Weights of a small transformer language model.
Size: 11 layers, width 128, MLP 320 SwiGLU.
Architecture: RMSNorm before each block, rotary positions, biases on query, key and value.
Training: a variant of SOAP for these matrices, 413M tokens, 1934 steps.
Each number is 128 + 32 x the weight over its row's rms, rounded and kept within 0 to 255. Layers, rows and columns count from 0. Numbers have three digits each. The size before them is the row's rms in percent of the matrix's.

# layer 7 MLP gate, 320x128, rms 0.162, rows 255-319, columns 0-63
107:140139140124145108136144103079079105180145152182168138093136102080145118106125154135144119135113122124146138132129157107131105153126174152114080080126095147064135146117184177106097133146187206
094:150130160124075130173139132097089098168122085159169161130060114113172093084191153131146139093133134128139081090135116146121143169101106083115109150078090184123119171059146115100135044158129144
092:139162098137138135126127085086153133140192070079161168178135086152142148155135047129042115116153114112131126178119130175150136119177136089113217136180162101139137122112112134131115041102112121
091:100119125102090115196150051151120147154084110110156145131116158127054098127083097096138138079059204141079112154124121156083099146140141153149105182117112148146135162096123119128164149102087134
098:106125116146114141158185096105134148136098190161134172141151127120093082128120180138167154140107125151144108132165094162143109140154136114150149120137132157087117087209209136076100099116117109
089:123136136156120187166105111164123130123197169052112120124157174111154130134139083101180124068040104130194112170141127156115081143170156105150187106087128125112116085085064141099167129063067117
098:177118116139098133094160137191143161124167119160100177114154196167119097164166148143127098127101111116126138136119098128089063063126059137094144179110146129146124100146169099128108099164114123
104:125078123100145133137114134113107074125101132086133131108188146163102147071138157127139179139119111169114128097141118067096085143135105142129168141186064118136194136081151098061076118130172151
095:170077150083101164145115129124115104115126153077125149089209169164150159093177074153134125139047163149170178114135130105156107102069100134090142114193111156163162123128109099104106071082096140
104:157120094118105114148132158121089107135152116095113098149136092113147105163177099108109111125091112148174098094149094120139131133142132079068127145131108151143106176095165133143117113129076108
100:155168122137170140081107127133136076100108095104164100120123159108119117139151088145098164081144162180112129107108066153134123133097056182104069124134099096092140159125067126110154133129141133
092:039144147134108163144120131200097156091116097105124130117157112146137136109138086131144179067083152105119080120130084070132122140152113105112183204167147190102123096121215143101161133161119106
097:119116140109113152102056105160130110113101145135142130117100148143087132048131109165116124179099132110120114131123090142135127079135162145137077125072093065063176177041117152145120104059089123
099:116144041114131150155027151090148102111144121146143100197149130092124142139085138148107124136105165101157164120141119054184101114168115139090146110137140126066123136145071154065159076190146165
098:160114120110101171103072117149125157168110123150185106125160126083116184101124119129172071072108149156153117111106148097104108108065131134143135128142139097072084104142108069159075040066145141
090:171127105144095088135128139108077128078130113160146081116185102130091179120130158129197179085136149118124104090092126125144109124120060084171162125152149131153130101112096141089112096106132091
106:122176178142132160141135087159186183165177094115126140113080125192101148146130125157113123113082146153123093127104175174154135140136140103119150148085123186149117080070113174116105137098137107
114:104117177101158081052070170159111105141120183125150108179075191190158103158124165144162126075118049115136154135125100111109132121070111131121097180133118077136101129143110142110162151096133064
104:138149166156119104086141114155148109053089159115144128174133122176076168157138148139130044144108129096136151102162168171106153152127147081127156103142137134076148103147117099122116130120115127
106:202112119136221134111092124108108151115127116070125138109178105134104079122119150107168084146138191144165128103116153060183132162125172159122151135143128110112175108105115183155088098172146175
122:117169128182141163072096054158133092133153116061141149166163165122144124066184105127140132155122122133135099144148163105202159122080159149105146167133175097113123170149120134113097117156152087
099:119177134116097170156087078163087142090163155179129172156167117158139088095082106110109164108119119167111169121193160138173093133162114133101082093084129090132143167127109111087107095134131116
102:062109094096135117153102121111139144095125127137097149143095123160097096165144126085067175123136123181147199141145138084120126137106086162117158190153205130124061156109154146056085094088169160
094:171142119119167131134050146098141113140109110173097121115121121107169160139074101147115205140145091137138140129125062163167088133103164114086177111136124162110111176149169149139111105185163172
098:142101153117169120090132137188181088124156085085096091179109100098065119110136130127111118122081154142109105184111120119103198159168052103179165145113099149129161114134146150131129099156140081
102:099187137095094106137111096156156141189174198107121165096116165082084158128163132104112156142134137134119122184143144094086132161096075130115154167060105152134127135103102172086146181196158161
104:140100095121137170120084103189111122175171120168112089166111211114147158119164137113146116149121154155129172182169095158110216164155153167123135142108127125179097136104165156090103124099107098
092:101140057098162115151159101153138194101158135130146188172103141075106107163075155123155075136095143109132104128108167144167085131155028145076107165084138152155112185120174147110082118116111164
092:146184091140151131140111103152169089103160097130107131164112174125168073118119177119163126156174106143095184072157151168120141126111099107111153102133114131104123160140143121079121106128122166
107:098200121128138144114112090108115104085156101135096149079169142084121106088172129098099135145168090159136137157160158133108095140185100138081111116133138135087114170137205075106146097128131129
092:128137146173106117116121155100081136146155092059116150119120076159162177116111162113093109094158157091069107135157105120096122155147130146136109197124155078068137163162161146142125127102155156
104:200087145148127149086085137093137084176119177153128170153160140117095118064157155118102139139140185111116094154118139158160076111097137127083121136113058037116099089155133180121128112140125120
104:180183105100144091106147098174051195090168198105102170139146170164109128156080142103130154122123112179082117120094152163163081122126171116130080123140092138134140165119172108131109115167131217
099:110113144130119107161147120132182209102165102138137201136117102091064107072171142141202145105127132145138128129180182130124129111136123154139081050135103116163109178130184162127101070163132123
096:156075182073175075108115136150062132139116139138112154085179127142092106121143123145097159153153098117135086135149157100168143215144130140129058153150125105165154100116091201133051119160087142
096:036173102153167144078110143135141120168140128150128102097166132141173081151105125130138141108115160145168151098107078203108122138130071105084132145207112149107111127169121178121123102105139189
116:129163101178138166140084103150132138151079115104067118129194106102166153094205175167069136141110137099143109139136171132154147153143188135105090112129147104079156166111096126111080125136125157
108:128122135093167078076107085092132116141144170049104155169090098112120125099111169139090125095118098178187177137127129116129127115136103143123087215117127090066048147177156116099155134150097127
104:064156065135148167105147103136113135085196137139126167118163101098094148163106125104098178135117136152134079147150149182183164139174146174110081134109148196118109111166135136082106095120137148
094:148144168117126164072142127119140107202161158108138110104157067132116129160102105107194098170147160143077188093086094159167151112161101107156118179102141121181184114168121098137161097186108176
101:091154099127131096114155161099106054083156129106157141102145148135146134132082183175168128075124158162095134211121138137185097140107131157182084171157121109119175062145091121134184145116112153
094:174106192154138108145049143109140108155142181111121122120175126131169125114102197107151228040128111131153087146117136167108100175138151157099121100085128080086100098095140118069140167162119164
092:115109164140184169157132085117142138171076093042119165138126161152049168142122174114147080131138097160109159138172122143114183119156115141101105158115106159138156151084127154081123114128107151
103:086155096098124141094114117148134093179136185143194147059109121147125074150153156113148117094180151135145049200130172140105107093111074110084094166109146117092122161121142152105086110139054159
100:168175139110124142094168072183079092132143153163153104098157192109092101120028118202113197057121149107169116138162126154145122165152110133164132095110102171157115145110124146182120101144174151
099:101132124133174128123120129155189165115196087144157067113133097121115128111213121091149161135055144130115154196128174128108102074137125188112133108132117105155151123150092123164110072162072092
091:082058146134119134168134118127128102151128114099118100132092158127169131110151102130225148085139106117085187105097133099096055134075120158099183192125116057144149112211129087140106121052151148
094:118134075097156092210210071171171167106123109088137134061120124104105092161114138141109123144046103134099119182186173086112136167137111136122117106131097148166116135099155113130107172091135188
103:140110158151152131111150121145050101093170162039111151174121144150122070116118125089139178183124173110120131166121188047060103090073099133110124152150105165148097188154085147094150129099160177
101:077173146087122130133140090106171125141107145150126129158165131163099137084133131101135112193116125160163153113139121161089075145113122148122079089152158103103126100164085070176149100171113105
110:096168146141190148142105136081099117145166101081171104097168122176089148155098199165136163140111122099172149112167179102153105126128177213095117143159119117063159143161138129114087095116195122
080:168114132133148133132116142175149124161168126127169153146114117170146098152173076101186120122132140179145154109125154159170083112128174090150146134156115116165151163129089098080076121087115139
097:150133132110045136093167088149159094128157154163100100120127138146113139084166173132181080080130085114172100146108162122143102157128181102093167146105142110109143097151184115104109112113103169
110:123108115131141116097191169101192100151113179104172079111119161120125139117088108162105137116170118094047129224126127164115102171110139109150090182106119110158061079111077134133057098115124129
092:119160184095159108077088124117109178103155128124099118062094106124162123120157116168126145102152121100109127070128125074131142132106073115079094097117114142143160145093140164115163108173120171
109:057166137137156193180117103148132163144156172106140150114151154186116103166114141140159125100138061117095117144084099120167124129206106176111140103124121148124113093116123173085116086138138139
108:140155151180133170080149140139131130089099127152120094080146163124136121083109122117103082101095183064066106152238159140126108088169085162129077167154087165106111131170163093116117143106137150
118:155124173094130096122106112095106111138113157150213138148091129135147123114097143094138128127173137138138123170104140119129087082147122126131109137142110102104111109084105082100097190070060172
096:146133119108160123109128092109167118121134098155131102137160089106143148142168113169150141109108156138177093161160148084148148178155142137125107126106134137047124114155098170155141081183082160
088:139079154092106114130150133136111117095179113171200179163135100173100111152144126180174129126158172105069079128052132136149109108165064134106096066132099120114169115156188168092147127116114193
098:107113133128131117151089092086153150156141182121104197120136125085124121161088183146089143126119144114145164138064173129114179066138120150119055132186109153126132112163155181066064085156188119
093:174182134117121123060142120057175097121111063136150219130157137163134068146126129133170120104109113130149184183122210144123135127156154125088134111130168128130116127129077131082110089093132084
091:091122102103129149142143200111123172155150127121119175162168086159056151155127142169184143130152141163131112100165140127166130198160119126133151145125092150158102080143107137090166130116165106
122:129147157109141175150165083130076153123147092135066107170137108093139087170108133092127180124141198173125165146140118107102074106142115117155137181166191107119114186133146090081158092146134163
105:171152116148092134099171134132113079083096166134149114143162164143108152179096099139112113153121145113123094104138136120115099131107117122124173118149115141096131166132104142109103091130115094
# layer 7 MLP up, 320x128, rms 0.165, rows 255-319, columns 0-63
096:133158113155145103133113119152166185078138107159117153123172159138130085110102122082146117172122066125158190182132178140100112105212143158088172140101163171111131127126183080091116101092112144
098:129107069123146063138138120112152121149152086140090091132095109103127115161102168084129129117144136124106182142082122091118095171118208178104088195136194150153081122134160127177110140125097111
095:069142191101153126112163156053157106102105131124122179097149131091168076129126094179126177127114108182114135097161128152138128126167106131177105083086115172130090138133090139104112103125135109
108:155164115128105121125127145145184098173138130104169146114132152119125113151076098125085084122129132121130106170172099156113099093107113149152170061139083106121135115118100120148172134102074158
096:086182032182133113088058118094154191106125114081051079147054096083162146101120110100092144103116213130109129157203091172096128164139130116124150139134144126189104146114143106129126129118141132
097:161138136122095105190219097103131148124097153142097101104182144132144164171128113118191155115053114128137119139148201079164138143140165129158136166157136087127062166160139167092111168121191122
096:099154173148164141100192071077078117124140116160117122156154143172112157148146158160120142185107090100098080102138145091093131148147174152090020128096118150157156128137125122144195166116142156
111:104157133121130176133124120134149081119137187105163119118096153095134119122179173111080135099134146069154171188109158095111131150102104113095121149134088178098132150131146084130088135134174118
103:140118123132153109107165099107108162080161101140109065148103127158182118156110093077138083168143175142076095077168087137140157045076124154105156138106130118100182146109187136173134107027090168
101:163160093122127059117109155134134131121137120115123121142166196123117086132156087165107120108137159112215105138107117171122155110132141169111111087126118101106175226158095139129146175177147090
101:144087157162113156129149134122092163189141137169135110156135123116141134121157194121063148112143109168133128174119159140148090149208121110079092138089141173114140112137131134066094118116049102
096:143113091081113098139176141158073084152141115095158189137131069089104151113147089131098102188129126113119157177109104140139120106150186098179081121161111156155157108177144171113130110116112099
094:095166206141109031117148159124110117131143168145101161128149193120143106134146154159137111108085135177120105080155132100131058098121137134135119083098106107112159119125097095080123143080154093
093:115106133126158118067088087131134123145118102135087126105140101116099143131148167058090142153134170133118132082184166119159115177130104169178182140073118169109085125082181190091116110139128158
099:123204151133150107183178217131133086132071129186090169110109089101166096104142156183176127154160093102122124105149134104133105160151136119169157101211104151086113140114180130084098090123123061
094:156149086154106177070116120176138127141149124122126162184143156069085121194168120190129154093170154143158120149138150162133115092111165068169157133118015127128166082147154076118116097120073117
100:066118161143104138109113148132131170095171113101154120100086126097139166113143080123159163119129179046135129161162156110156137103168129088161186098119118138088111096148033152121196132120099156
092:107112104080120135128117085060061105145093157132157123091081197183051122121095129102137143093166123166126160121122067109116148124150038125136127126110113197123166038125124102108112139149150137
107:128117126100100119096118139064121077107203166113128116150087178133134162169168084146104079080152153106161154178084144134158124092131100101175121197159126063152142115136195133101106149148166142
105:157161148116096123177079166142141187103069110089087131151119114147158141154171164156155194084147130078200144067115095151158192122160127070147135101108165140142098108140105163130115158107142139
110:198132145108098173151088112128129114101109104139117083165082145192125191188120134095190099166147169109127092138083156182130035116169143146146114129081148162123131113127106092130118136073105185
108:146146169148094098128159024146110147173127166093148142120131116121125185136134085198095142104136115152147098139081125153126135188073101139087080148195109152099091145059160110196099136189123130
096:122068082083127106100111093104110127144169101087123137098073136125131138171133162074110151134032141148144134064106110098102166103127081169136120166177100122140071150116132149153134086174074120
088:169118162134100130134159134143143105134088119145122130080149136165130114165178140214111139075154126167152098103165124170113133110178159153147101048101145156136159089158131175145172100139151107
105:125154108121171111069128117145162095117094166111160186110143145092171124116108084194091082113161148132095126182106042087157096123137109163081128193089128107150117097150102063120084182220101104
110:111188152159114092136125118104128100087155147158074158103130173061187156162149105107115165124067054169056127134187143112163134150182073150151101105074179130106129095109125167133150125143112108
094:131139151152109119156163143110121193176174155173138154116138091155193104077116161197177086134114096132057152158208121168137155131123112126085197119120128149104084151087152137068188101117133167
096:082089137135142114059114198133098149113138102098158090119112104167105137156080141074099145137136090132113089134091103074147114090155175168147134101124156117089108106138123131085162168094109162
098:151114074174117140155190142122092121112133108108065128116135151158107058129216128115183123137116076085170138159092149179107136091109173124090173122157195129151147155100126111113151089119151174
120:192055141151136147119164101165138123152049087093110086108093166091188100081140124120134114091142168122137150194130110105118178164123082104152141142125154150123116122085089106128097116169083145
090:120078038129123163144121176143112116153141132113137164110135068092112127088134088148126144140089112077149129171130161133114096099171171190127075075142143109153132149128142125092140173096144168
089:208104135101066154134144136147126185170087149162054159137152124100114130063153131096133112140156111118127180127162160123147128158154162093090054109091173123112108127114101081116143157112060139
110:081153214153088121131120110112106152166190153163134158187112103141134116174125168184126127084134126130161151193115152102131128133141145099143138076123141128135093127068124104156142130090097102
100:078198111148136126154171141100075083132167165106120137147109095136187075118126116129151133157168071168105098120132133156023163080147154120125158136046163132148117097160166125140123092117090068
094:069096153168119126086147207156144025130165077180130136109105062155100102188112142088074071150116182110086121090101155097116100104072158116088118138126165113089070154112114109105190165165126128
102:172152101115157183096199157092122100112135148091119124084108128050168145125133170145137075115104117126130145095135161109171098094105135095142133081158130148135092179120095150147151096166145107
113:134106165141166110106089082144133139149099116137165122051114141146130108158083125150159225153074097101159176132114152126143143105122129153137097120101133126094108120159092143169176167170163141
103:164096096139163059163142080115139129050115094173139117077149156111141124121173141157105049134138123099126125099127090151125097118129119139173154133093087113166128139078161138141121135091141130
129:083186117138202122103153070140153114133145118119152125063147094163148174154110144157160194193155065154115137102118132164100143123173149187165116120135141106127149162135174132136164148137125141
102:165151182129126159103141126170078128145095127116096099137160122176111138136159083091144133073135119114126134152149105080103116133196104153128034113113174096100131075133145096137149130082100106
098:180101210128139154112113152176095094113084119118187127110102183173111108086149123156122143071131142090057077182074122129198157097112097138165157139084088164118141053100143159115159143162109132
096:119163070156086093147103197153118087101198067087063104081132119162118096076163124156080131071189125144074140157149138089166168167140077153112116176178140137121144133152122123142159179122134125
113:160154107128123144117140129125148137098137107069167178129187104115126097130140138178125109172143119150064144147138129124107122095092151163107167124109153103123150145129193100156143113111127153
103:153102149119125124056172100082130097091107138083162071101117180075104153131133116100162121137106144162075079118163148123095129156107136146104093140202118127125119121096178119137103138117087097
098:114159148101149136132180171141159128105093162099122088127128161145130141039053144119098116147156108171104188101147136134149115059121140128154174150123097149090112098161154116117009120134177140
103:231131113103131161166090052087156150171154076091145164172105134154130170110104165120086123161114113115162150108099168139138091147124126133136069131169131106138156172136111106056123124094078116
086:013162108108101153193071128093091141135137145164164144170177137190128152117109082144116127131155157145165103095170113154171122090139125100160115142128083099126157136129094154122144129103136184
093:117107147108154137105103123158152213159200167128088093127165126157127155157148119133162187110163134152172110117112160147121146124178157103110098105111164105107099098104101034092182129171142093
110:144140141150108193088077101146107126158155202140128155115190117152126135158064149152120134140153083123154121121105130192134152049111154163107112135138153152122097122133069166135141086105125102
097:157163128119129117154069152138104107146129129143123119170076164142142203158147197141145152118153070150102169128064124105110095154152152111092123131157102149197113171157062174150163123119148110
122:120135081141050145141131102081110119099158162110128136112146104114121182195108103141173164119124159158189115084124135085139085111141132167133086123075116083101137125137117151161094117149105146
098:083097146110152157143119167129179109137116131105096118128138132180104126111123168116096126146135109081172185138112036106102179118144124079099168107122168123083125163111118103109115125130150089
098:101061163142116124115124117135166127128167145128161090108114144150106162131172121121080170147213147142150142064168076140192158158094101121161122149152105130120160167045128128124154119059144131
094:126100116108106159093184149111079080171093120202126036150085114167172139113104106160135069078124130076127096138143125107091111152102130140143132125185040141085136122139147156150156123129157135
093:130014071131133137133162149128108170117123142174143160083127110141164098117053072129146149086134086167117157138110164141140155099096120087163142111110205151114072114093104067075125146127086121
120:155155114114135103125096176121142133193083086159110113128105086072138139094163164094097124150162182152160112057123130126179138094144159124121125180095115065128120121181082133134106075112151138
106:226142114179178113189147193087196092117117082095154102145124155111124125094105163126110143192160130117135165129159077111080122145152097161136142181104130108125147135130101078168096116167070124
098:098187064088141078100102154150151108136109126149117148127156129088106035166102141134084113141187175152114067131132119127095146091151179129119151191117112096127168092107165114143136205145098052
086:071136148115098105131119100142169135112149132064135073138151069147118047102114143109098211104177130134082155149137123132182166145168132126107147147128210109122128125213126102115097140138132151
102:138088061123141157132164170196176185129097129078125168143166129198118104154153137142170086121177218114149133069127163102109116101116137095218129107154167103159116095134104145083190122120133185
105:087173132135091157056105119161064112096127090124094106161118144183149146116069130164147070133085077098173077135098103173146119143149151125094123157120117121109166098173150085061143149135127083
101:115116164113099182083125121112122129173093144172155165111110112194150105137116087100139068114149145117198167100080143132151105154152087110188158100178067217102113131106160147127099151130098125
097:080133133109108112074133146106154116095168179110096117128120132108166094121075115093186127146124158145121125125139133153155135127149086223113077092132070188061136179118100177098104107137191147
108:085169133138148122144143119136097064144100101088099080091183115170165159182179168087174173109146149158140124140130115197094151060153144137155130183178119093150172171114142108074053130142156123
094:091092129109101140169139140080141164161139089132168095095122127122074141150165179078075147125056152126147114161137154149102126072050138139130078126132184147152167142088109134155154118146161179
# layer 7 MLP down (transposed), 320x128, rms 0.16, rows 255-319, columns 0-63
093:107158100110133091119109133187117131147076136096101093161130175142096133154080084130116124155080109140151149069145110119173086120124101158082188141103213133100130100127089135107130116148089140
096:132126145125117108101096140087118163104123134104144141140192114149083183114160084137144090121180122093135177151159147106167145067134121098155143101195116067141100092092130090126101130098155122
102:142106139165152107108112087082134136140171136188154068121153124134116117081192120037181116192132097127218151113139122172135134093186156083145139062112119168161128135112149134123116094137148121
105:172183130092132093080136102103156149076077087140165100142103100103182135127162120133093071121110080155124154085158152089159129131048116141094163095137146059154127106171130107137136153093150115
101:141083119134075155159157108183193158143107151118157149105102088117137164136096172132109145131095111122095100092146127127166194151147172125138106145140134141086086095154070109105144103120134076
096:129128163117130126106039079159158087103139136118131160150153162098159067109116125195140085142141093137129162093099126156107109136109111094129184081069149103100117096081106125080158165106143146
092:174148183151083183134146117054128159107074074135157125105147104130114123088153141080145101072144155147112068133147160089163103135116081137138110129164123113116095159108160173094073139130133105
108:134114157138205160100185171204095124141169162112114145119119085110121155077103091150082098143167113142110149126144126129088158115127054138109121119176085097125196134108111128085123165079106181
105:115211110153128134118137157149090083131183154170099131093103160137134091066109160126135106123142110129094153064160176162099145047157174087160122128130168175132145136090169160125129120115138147
100:125134129153119142158142159108125173196103125162171097123133108176124176084091103178087098094147152100065052181124176122109120133150111146123159110116111159151137089101068144104129133097127096
103:117113107102139146122151105138157136123141095131168178130151139150117060180070158198098154158122104092160047095085114160138135162118206142114128158161154112168155116159119094113167171172164114
093:159149106136164157107123101156111073160118123118097191145145101111160115050132153177100120069057148078099084155162134149136105156087119145139172145114145111169149144127152146103178099160208130
100:109104144124125212066139105150113152140063173136099101115059126124181189114210174098088207074093115125157107145087125128132120130133111176130124118137138136091123128142135074123124110117134105
088:113192115147110135114075135100138105154076079154076213151123148132157152127129131183083101130150113139104175171098134069092110093080078085106164134140146052129135093124112078118102147095082121
098:086105106174166063167195163125104088120171153087133106122105140145107111034113166122093101137138146106119129137121138093115136153138151147082129134094151144145154160122114101105132161093138154
076:106136113145107123174145112082146174137130147110109126120076162154147077063107050113074133170093151117100128195100120085146113108102137148115065170136167147100126120087147135113116141131124161
102:078172095155136120112124123133125133132182095102140072142121130137139119089135170187067145147185142097102120131107154138142094102132086098134109154048169198067144122097103132206104100150128186
099:127103122064181147105062140121146130118131107152127122143187154143139156156141180136080165183094118115090088128161154136105063137158102176107159170148042119146079163136136131186122093130167095
100:086135146160110144051163138122119122142095125154148163140101120125108132077128206116083059120132122111119146135061124077126150106137068128147131096200177120153130091082166157116106139168066152
095:150153108121153098131109167082118125137120162122125090140116059172151110180095084092109160088132152139122136112132170138085149113118158179144106089130134114126099143109149110124181117142181113
094:179124128145152153169107145125143162125185171135096047127131143188136113136168090088104114147183141109053129142131128095099118123123151072093153133128087121091151112149124160069185124167175149
124:145160085074104085139084122148150181152161171101109131167148134113164199135131105159170147116078148115124159110074125107122113133133100108098116142172089170111162155091115125132119129170097123
100:146121088086128112089159150134098133177102152091139067134160123141161128110168117106138122153076122118104090125115070119172110131136056125083122151173091173090089115143177141166125128106125184
094:137076136119175079179157104137120071158173089094133130128148160211104161147126094163147167157133131095069139184140192121117118111137157113098155169086142151109077088179142114125153101154116089
109:170156122068125163101106127150132211114151111098096097169147144147127113166129171092129105152121153155106093120115033151082212179124103090072104131104108134136154053135077139153126223152137142
101:091156185134130129138150083050162167134122120133088089126154116119143148138102142106127151121140171150106157136149118100105135178072073144121175126116107114136082136109119132156123145201143056
091:121123054096112123106067142133120089076171087154093091128116090119094121124154082085129078135157130138165162122066153171125168112166142059143117139130066143154136129108111117112143106154121123
099:118108114132194122095153169146107091138141127061080141132142141127120111135192094131078162145130125167120143179142104128109170129110155136145050168175137100084129127064121067160150130185153150
105:120116076091170105129199163132105140152161094108174078102108095097147124168116150100108168064100123068128067086102158099147152112070067132174111135182122120154114175106152130105144141090115166
103:149137170161094155173125127099166167155135141143109103062120146180139139145183145125207133116189138130131076135137129127138146124150128134135147163115051125142109148125122176092137085116159164
099:115129190176123120095125063128140136157154140129088136171102082108186157149095149143088139104091119076103087112150140086081133141100119162139137161131144068087151156130112161148104112135165116
102:092111152151169112150135125152116149117128136142088189096129076069160101151092168062058160154117137117177193146108125077095148101116115154126126113138161143090127146163142140161109141156070130
112:146121186120118138072095071120189118128186092176077116126070073074142149113125222143148148158155138112119179146133145131159150151129117081160098126120125153089103137089095121173098114149136083
109:115159143159120106151174183068114135120086153098185153170122130178173101125123167070101129179170116177109195166114102102165141125126172112165074143066171184131116107111134103161143105107109088
097:156152159120147196088145061141095152125086187116180075169079124177179159147151124133102193102067142131146106161139116141105116137112159120146151124057111159154099126098167173167149122114157151
105:255161099084108154139145165070086184132136104120065139172131135110125104159147160195176127117120132126102118149153159117105093153129085112154197117131126180160134111140140143144154091107105115
098:164165101142079081144089081113122193121136114131145174125077146133153123093130082117105081135154085168126155104128133156123129115156152114158142109144129151129150062123161147091103061140125194
098:067106080106142145154114165136138136126100153113157137119063132177126193207075130109122136175141147132094132137147104184145119143112192134086105073165148128148161106072074133154107062078121147
118:130164134158157088115108077122118119138077069104170173061122106156160145154094115164135184157129073139124137127143121148124117064166135168165139135123147118114121119140168147106163161116159130
094:086160061072108158090146145106157128154101085154183153106093157121129132184143145157111077124133103154182124125121201124118065131090104115126162135124147137099133171113161148112112099095153166
101:076117219096187097130146122160135199144114088154097174136122160137063127107064089098108135155084089068116105115148118111132210084088107096128114098140114109120079119107192086114114132161090117
099:142150072091157118132155112113135170143075197105131094123108105164097109109136169063148122158128129109176183118158102113120129124179062154135166176128133148133088076142190146119131122092082139
111:125106181174064176116107118111151091112097101175122171117158049111130075130128094137049122144125138130137137146155113099145099110152085134126139165141108098134087190114122152159137091107090099
102:147131124145119123137195112125115184121143060038136079138076128100110169163129120177161140170066163153082116124152117106125132114153091121085124159176080188133110110114131144125093116147093174
102:112114163180128148137068110173109109134102162140138195129150159104124094122113087117141149082177174101154127111109074176109148150104127135132108105088104120114119108091064129131176169145156164
101:149111147114120124157079116210128158117146086089141127082105084134057134134153099111137095139170116171098134127149108174099105130205136163129142129100123107152123141162127150131078122120143139
088:102046130094115111138118158168159096158121094096145150128123168161142163084109126118194151116101102154057179043081102148106099119044127162047151113185144171128098138103119073136112158113126135
094:156093179146185100081208120147052150156144159133122153169100137099128215136152135145116134112123147118074100167134107135151107120149106101124108125131127069060113110143145098105151152144090116
108:123077139105100110173121106073161115225155165138130134130134093189132125217130105115091180121137084099159160127121195154129087083100143167150126176136047134112125154155136169047134151174142134
094:106118124113120140068166139179120178151157126138101110150110164125122106114123137060139120151146152148184141091154094136079094138108117145148143103078122122079134129123187128207138175188154164
097:190114188132173148163153099153117146113138143063149091118122107173110167163137141177115145114103106166110081119194132099146078149125147148115135167118129107119122184169090116081140106143171097
101:134111160238131076122145110142184162155137117130125124113166139141104127173176096138133116105153115135095065078101187157105104124120135182067085106167122098139165063138081146070130165159141107
097:178109098076093088112133102113168147056087166120142134151112143140143137144087121099120162093138174131077124116073129131174069119135156156121110105174162149131073053093161143127150154139111105
099:173135125102106173153071105146090135102106102180081174104130102210137145139123129057143096134132155127161145149154100118151171160143103071126140065119114109112178087144113084138133128181141153
102:136129103173080111145079148150131152155123097114080161116075168136072114049114078073142170113174056157144156112088116121132143144139095097126112168155097131122141140183111125142187172154112148
117:152107103141098143161113163051124124126146133177171106116174164132132079123079158128183061137142123115075112120144149093094142110107144173146126089178197150113105107093080140118143123083099076
095:124163126108152139075132097170116063136160130169169180125120148105088134106127174168132148108106144100075140117120124156139122120100155139136145056161136142148096166101161150152099168100138206
100:103117094141136215105120143142130081075142122088121115130142113081086155116114084163140103107074138110117176118138116123123145107096103160142152073156145127138137126115147179163120042199168086
091:158117098137174098123165124148114123126143135140110167149157133118181101128151094181105117140092144150196108142126168120103144181167145120152083130078109148083093132118119162144141065155144182
098:142114157162106130155149150095125158143172136158162074209096105127180169120111141173130163096103082119119119183160186108199142124093097136151123154097077136114144137060117159112133192060142114
105:140166086141146115089126154166048113123140203086136071182168119150134123097168116158099131162112087100110092093092128112133098164070120135178164093159120084113133097142085112117164108141103024
099:108052113055142113131177110177086122121122145101148141133174108132102111175146145095120039142125141168144112114171126107131162076168127070165148090118131073145149167159165081084168146120112117
097:084210133118124189146158184065163153091126187070181184153108114171096149140128118111145126173111111096137059124140155143114139142105085093140148205105168093146117187138078098075118108162170103
108:102151160143169143104166109091131142112088101102122149128080175146078100137133117171140163149182128086168172101128140190134088091099157101085113105212235145179127139134093121122120139147209135
100:099096124129151124170099151151160169155104103085126142158122139166129119127046135149107144133104088145100110086095096124097106154180108143159098184133135164113089169172172045109169153085056082